Weights of a small transformer language model: 8 layers, RMSNorm before each block.
Each number is 128 + 24 x the weight over the matrix's rms, rounded and kept within 0 to 255. Layers, rows and columns count from 0. Numbers have three digits each.

# layer 4 MLP up, 3072x768, rms 0.0223, rows 389-405, columns 192-383
159174113128146160090097114134121089081140103070143128150109144147132155143150157149134121088109078131094130095137148115156076164120144096116182123115152154113126126161116137123110135077097130117131155121082116141113125108111112151150124102112124122095159142127092099083107132095087126086159143096104107137129135088136118130089129147120123129136127146056118119119075149125128104148136142155099148119107168118106123119145161160131121075145177156162140133127135124114132133157150104117111118114140109147150117102092105186126117119136069112111107146142113120080059182151079133134
113134122096142112097133149107170109111128110122126125082139122091126144136117132133143168109090114145136115114151114119195159153144202150058089116116150129206115171160137125164149183124135148166142133146110099117128107167172132159144106177179139084135139120106133148123141176144129133124149149141159162146134155152181135110101115133105132133090143125136091152160065124115131121140117127119100110115137151132148169118144167083172137098113078170107104152093131141138142096122115147139153132140119115120114105114110137105105105108150075128128139149108154102081152124175104124085
105169103136124084161121148144137111117158126149115121142123107095120104105109136144149125113066098138170149131088147111121135142133162126090120129094109121158137156157132087132150171128122133155108107132078135126152121088137140151114120080157128107058095126135130095128126118104134165118203113137118142168161165114105125096142131123158137130103132116110095128122106116121117091133094095158150103138142119133100110129154135065173123143098106126154142098120112098140136124181135120137159124117142112126104156170096128145065187057147107126158097108145142113115156141130153072146
073143129082119123164152144116161134072112144158132111098142128102121131121127105143150119093133117093177074110154086145138141135100138119105121149157159103128151113163147140171157150102111141150099098126089120156114086089160094122169117122118083118106130089125131133125164140146172163123127172093099141108106182107156164123146148119134102140103132119100111165124084124120114064176168125092110140118104151143189157162144111114132147157136154118121158166134118103134135110156123163134142161113126099101142061148153102099152124146168118122118091142092135084124131131166117124071
140118107113112125175152155070087152144093165129107123117131156117137148096149075140166168126100084111126140153162102149124161116170168182116101161139138100130121142124122122111117088106104128157154093156171090126126104143118136117175115120137152133152152100095155146088152110110186116121132136104120073125150095124169144128130115155104133117111149133105108144079126120125145153148112118133131116123136113167131124146153108118122088141127161126141150158062119108134177125152132139183150101045141142146083132136143136129094108142151170136137074158107120142118098088134195127092
104136102085135128129137124120095110117132123103137092122127120105113121130130132137134090137124111135134129111148150116136095133096147138145153134160143123148150163123118122151146131124166155142134131124129165181108131103123104141131145173143137105092112114095109125087112116141149154137117140090124111139154125130083152114117084129120143144102151138129133096090132105101104120129114121100111131134137148133133105119144165122114098084128167155077144083145075138139138131109113119112155134123137122152129145135102122148125157119124107116140134084121113120150123138140147135112
083102164123149121138096117124147119133157183129117141134143123113148130167173103120134157129058124106144167115140135137129075149068106132103135122135101147093141144090118142102133087113142089129143158134109127160086136088150083121132106137165124114097108100134129125129134150123137139148134153180113145133177136123137090136120122098145127144116144081108076070150147077131124129134159095138128121132131126120115154133102114126131108149133126123129142137122139176135122112166130106101154141116113140146134115089085120166110116142128127171139139139124112132126134131129129169121
110137116148144162159121142160111139089104092080108151137156170124144119116125130136127147132126087068147102106128141150162119120131132108123107135122111107125079159129158179136092140107106114104096141145144103168102145134186104126162103077123130150141157117109116163121146091156112137129089124153177153155134150132136097115142082112125106176149169117142061167166040071126092160129130146106100150128110100064105143121136109140122189144137118115146158129125092101139122145108138128125136089105145123123084106124151181155125166152128123158116104092138101138120152121123109127130
150094117120151156121165117094117138125167176096122183153143164135120123107131118128159115134176103167129133124136119127137139123151099166121179137111106122113121124117141129116127124123119090149125116159161144136134128131124126136136140142141153120100118132104123117113112219137098160138105120105138107075132106130093094119147110123130113144176144142171139098173130134139135102122145107124156092082121148124167140162123152142160152150105085154134139148148145138086127126129156119174138113168133116122094155176135131103130138133150099173139127104133118042131121120140139126123
118110142170093113113167120126077139087118111123091158137145159136135095103140139134129123109099149154152118159149116139130134133119116113084144121088135156165104103142122153120113113115085125103145183106121156107142095081160088118138145081135132110115153127125132144148189101170192105124150169120160107163141153143111120106122128115155075146150144111123047085092143115142084166129133085142134099124165134100109163132125142117200193116162085118123141148160085141130132138138162134100144160073156156161127159146126094130135139118102076111101134118109127130111105153152081142133
133154135120123137129141140114103121129132144123079110122107122136106131137135130136109119150119103148180107102107097121132121109139131112098156106127133157132146143103087130127123139093140127120147149153138123141141101146116122109144117163120097110133155100142139115101118107114098124143121145133141143123140188108104123150089086167140145121150104144095123152150144147140119142117119113148137086118154123104165155104119108121127119141119149135115126152119132107111125138133139161112097119103155110131123154144102134120129127148127093124154104161148120115154114132136082143128
120104120133116118132086161130119147155165099091087122116136134149115118140090104148132178073110151117139105098158162080074151103113127104121160117137135149176118095072156105108165130096156060119091158140155117140125091066163135157147105168166097088138211119118131112119090145134127146114146108147089097157137118162090136116086186137114116111205102100093107153120163156129202118122183157081145159144161127082106103138162115130127132095160178141099140131119127087125116117119128128121169138130151124134124132153130140143143135123111084111109141147119119108123096131122106145139
141111099144118122117106130131154133123110117112165159133150102109152146083123153152114154090125166147137144141139150124136184092115102157103102090149136127136138185142098089120130098119118114130133128147117139151107107069141132146124094116086125128133163145114122136136119125108142097156094175113131130132140147083110119132138137142159143088109135148153104117187099119110138133104109132113181088117151113133088148127127138140113124128117143159149120179135125151134143116075128117147120110156115112096126093128142101160122128140148142131129132137104111167090127122128128152113
097138125152118165145129137150148098113128136126132111105132131136114167116107116134121134128106123144121091147138137140111133145142107160123113144138122150133111125135127137100109143150105113146143142150136136148109125121129091118159142156134135117100143149132140133100131131105143115160119164108112096126147093134138135167133107110120118093101153134127110137158107103136106123127127129115138164100118114083119154140129107125114112133122127106145169127124146062127131112158122136139126143116130114103103114124143115112111087156206078134092108139113139153111094114115121111136
115097118153112117101156166161078129127144141105147184117100096104146132147129179165173132149092095150165118135154100124159144115129136143154152127096114154153126135143132095150135118143170122124094124148097134113121104132129122146123106146144116116166102151135080126125143135150132128113140105145170127134121132106152074115080147141134152140152141158143123108124135121095113150103159090102164120117125109124133152138129191099123142140115109146079117128102109139126124091177125116102096160141139170129139133117115157097141105155124129154162115147109109103152128117136148126125
143175115137123124128121109082079129118083146113156172158105128165142088119145129136104165135146114123111130135152157122136159157070154088099144128104202141136129150181141112114114134077147089085116112156130144099132133097156143152132127091157121126108135120132094125142163084095155149126107139124113091175158123126152139124148108144157148060123160142146124124123120101122133106153136124115129138121137130144101086121103124153130133098141180123099120198116155140107125134119145114106131118097110136152144148074135149160108059124146139134159147151108118150135123140136097137132
118117134132156133134153130123144155131117132132161110123105129100131139093157142166106094122162164122141126145136099100156128140129154115151123138115148129143068151114132119147096144123085133130136149094134155152124125135137130124108130117114093141098130134116133144152122109124125121188123106129122138121143137126103110119079112136126152090110119115131128134144124146126156126118128098090133072111126125127116142151148132101135109090138116111126147159125120152129149113127104128110106105094116163122117127121147083134136076104138137133146137100119136115153121143126128132121
# layer 4 MLP down (transposed), 3072x768, rms 0.0181, rows 389-405, columns 192-383
118133081079137132142128121125164097154139121117143156152131112097147102175186087099153089124103127105169110157131169141166083176116113124132119131144109120073143106143137136126138093116163085101125159109099124101170109075129138161095151121187131108094147127146081144107094156099077093108160139130093094139114136128086102147106148150128147137167124114120102144082134124115125162140145106137150192117108146111151166108141120088141096111119155132093148132141123089140104121127152137114116153135080170136153110106089131121112110182109109135153096131148123119126066154111054144130
121120116099134113152112112124093112156236092165115119146105112172089145116171118134082151111134146131133100161125128110100114146082131129140128127165157115105116098137144126164100159128165080126098125189155150129111148104166128135104125121152129177138163170155155096168132128096141148113120153124116119131111125146083133124167128110143146102163145158128153165148178107131119133128123083107095165150089085127175105110117120125094113118105133137140125154157136136185126146125158152169080111142177130133137097153119156129106147131128177122160124128139109145135117150163121166125
110084122137139127092097139094100127133130125150151074148124126150081121082124133108105134117172128092151123144109148105184154115088138102096134093108091154095159125110081118135113100134094132120126100111078125136167134152128122146125112132118071153129139147162129105119128111182146128092150110175092109135153143163144122101156141104116170117142135102092144118167126159134093131080128094109154153122153139144108127095179137104171113101118099120118138086135108120125110122115144160168133163123102122119104099111098137129135094116114122154132125151122112084123158116155103109131
138125147122144112142137163081077122167115100147128173160094112158132117176138155093145138110124112159123094132100147138091087163121122108162131161100149153089142138119127134142112138114127099124155137131131107134120140112125119128114100120138188145153136188074105100150152117149134111119151148173110105117142130127111142081179126116135109188105120116110147154126149144123133141127141137120125102207114114174130121141085110188059142111122103191075117112114068139134099128106184165136107127134133116162108122097117100130164139171137155122147142156129140170145161148188102082153
088119113111126112097090121105119133111116148138137106088124124091174109121110148110154096143191165104093121085122113123129160141174128174122069118142121103159143115071142175101089102143153034058136165107140114114116153114144120097120136129124152150127128119116172125177115124139125147124142132126135120155165145087146125132181106131097110144129041123160157138121172097147145109104165138134093098131113123144094164149069182174147147150157114126109122135146078102111160121140154140169107107123134109125120108172115153127103149126139168134121141144153078130127183125123117144114
126111141117105156102169130140102107119121131147137155141152128108138137149127130086100130141118152141139129152120181142139121146098111109130122124120130115106131119120116151136142129126142123115118117150123131132116132118126130118129138130133135104126096144114118167112147152106108152120101115153103171106149107124141134112138150121110119122104124120110134089129129124103139133131161100155107119130152109159148135117138122136109128142110130100133105139132142115146125126119139123150122122142126113114118147111132104135109113145128142148126161120125139132135109124105130127124
106106121118138126185112106083079121114119144170133096146126088138162135112144120101119143084143150136139129116116171118106099106103116107133132134124139153135097106086132136117143124093180077116123139159128103133112129184132108120092133085110141085163092177164109135114097122190118139123173101143135116118130099185130150132114082081094143120126090143105121088144143147141112122087136080104098112117141132136161125164141134178138086186135139079094154173160160103086156122139139103109120113121121129114129073094085151141147105139116106173123120095160127103095144164189125142141
119082138151095117126134093125133072152124091118196141117166101118155075128118164167116117214100133040144117185136137058120151130131108109154093106140058133173113186101162155135125151185136134145152096128122129103154147170119135072135178141102158082181112146143101093126086119123146122105134113167137191157131160123102146135112141117178116128132136104114107132071139132217188130137135117121199170119152154129103159120176065135101101137106146114149117149117116149146124135114132120148097152138096099163114155141144127084164193115177203081084086149105126134132122157119158120160
115147101155108160109137188147165155128118145109131085097095135114172131113118140135136157161141131121110115150142105139153153116113120125150139127149116178123104127149132103133107151161154132156131106104119101112175155114133195153139130125102130150139134124123146104156132081123133139114119104057135067141134139153080130164104130156133186117079107087169129131146145173108090118092113109139104153102132084117100106119168120130102124148155077133083192135152135186140174097140122137115133106122097082121104093102115136130112161128125186144112140160069125174160102074122105135184
104132118107157143123161087133116185172119153095102137166101091114170095128140158122156136111130150177132180146170169128114124116075097126170127104132129106123148107135107122112121106143124076140111127124139110150098178104102160120098123130123135144127102128196156140175145086093156144097080128099124154141142137122086117170155123078117093111129101084160111113117145143128132142121082149157110116183128094140133125133118123059176153109119134083073155090150137121120156152155130097133102131121146099130122188167104149113125107126101151119118140136115119140133156113175141140133
116127144142108097129127137132145113121114120142137132105122116138135116145126102122137150138126157134121151121130107116124123157118144135131123149107132106134121118110136153145143105119127140140122119110123157134108119151131139107114109111160136098144153129129149143132128110111136155136120123120157111126107113159127116147103120135157119151109114123121105166128113124115141133113126137138111126113090162103120162149134134109123131149138147133157118125132126098156114143142122138133135128166103189134103126118148133094126118115164109121135119119108164132095137127104128097149
057118132154071185133092132108146139136137180145127123150148193084094110175099116137125116117172210169102153161123132161097129150095175101091084129150126178130181090159134130148098100127174148158096153108148109147113107118078175070153123165111141110170094137078103164156095125092081146187130131111132122097152099101034102114090109084120082113153139108131181149113117120167123130115112110133110132141128153127106148069105122123087091153157139121096103143143129143185118117122163184137112173155180110125154144134129116157177094134119137190142121143137141123124151109146112199137
144142085104096119109133124137108137127167156164167121167135158127129089141117164119129117165177157138108117141142134110154116156115133120151125130141114145094102129146121101131154115147137138122127126125130074115106124123111087175125182099163129098129139149150146125100123126128126163117102157119113114102161079138110106118125086195136084127131091104104119124132160116134142134082154167121157090148154146145133095147142140149115126109161102133121108122131146102129137100143119152144141188158135147139105116120114107153155097152170117138104132148126116137134163125155144099111
121130118115129127097165140152138132146107127141119158168147120085111116165111100118137126155128131083093148151122126140154164102136159133122114121132151152114124134126129121119127126113116123098097125125112134115132165113129151134127125137113119173173104127128089140121150142103116137115123150131144140141139112120122148126127134133128134121148134160139122117103134137144111121160138115137117129131117100164139149120130169068130132128110134144136129107123107148149114132114121129126150134115123126135144149112128121154131148151112142152143123123104122122124134114128118124089
102137169147126123149104158131158124146118158139077090100103154171143092129111116121132111099133117123120086143139179163120156111173129116147131073114158125122152177127127147134128160126115099131126110134141159163172107150124117183157121136119104142145119120159089094106141089153145129159094122117129130133110133121126109121169164156114131137133140125110122132147172087125123116137168156106099138034167110149103130131137132152113124099173144114149131152101165182107123144121107138097143137111131140166093135142146078109134129125096137100117113172162145173117103129079148129132
154160137105116129177132139107121140163104089123146142173097126087176172126139156158136136154177127170083121138175126122108159129128135140165152162119136107115172116165156171136105118112153099116145137171100103130141136085142166131132105158164121128134113136145116100124137160155114101156162097140080115105130120121146095147097109129137115103132137087202134090146118128136143139127113121136095135095085138135201186125169133139118111119162096060136126130115095182100102114110093135148153053105118111128132143116119129118121116120130158075111111115138124116104141096149139073117
097111135109107117122134162126148137145128130139143101134148109128103096152144138152104121103129129142111121148136139130157135138129126133128128102126126117124142138116157152129131118118120128155112092147110117103141130128108151123144112099140142100133132129105121135127118101093137138118141125137100116127130139125108128133129150112114125124145130088111119117138112144121106112167124125130105105095111151112138148107151083112126156139139103118112137091076140163136118113138150111121101101132133108121119141122113151105127134133133133121116129121127124120129111104132123144119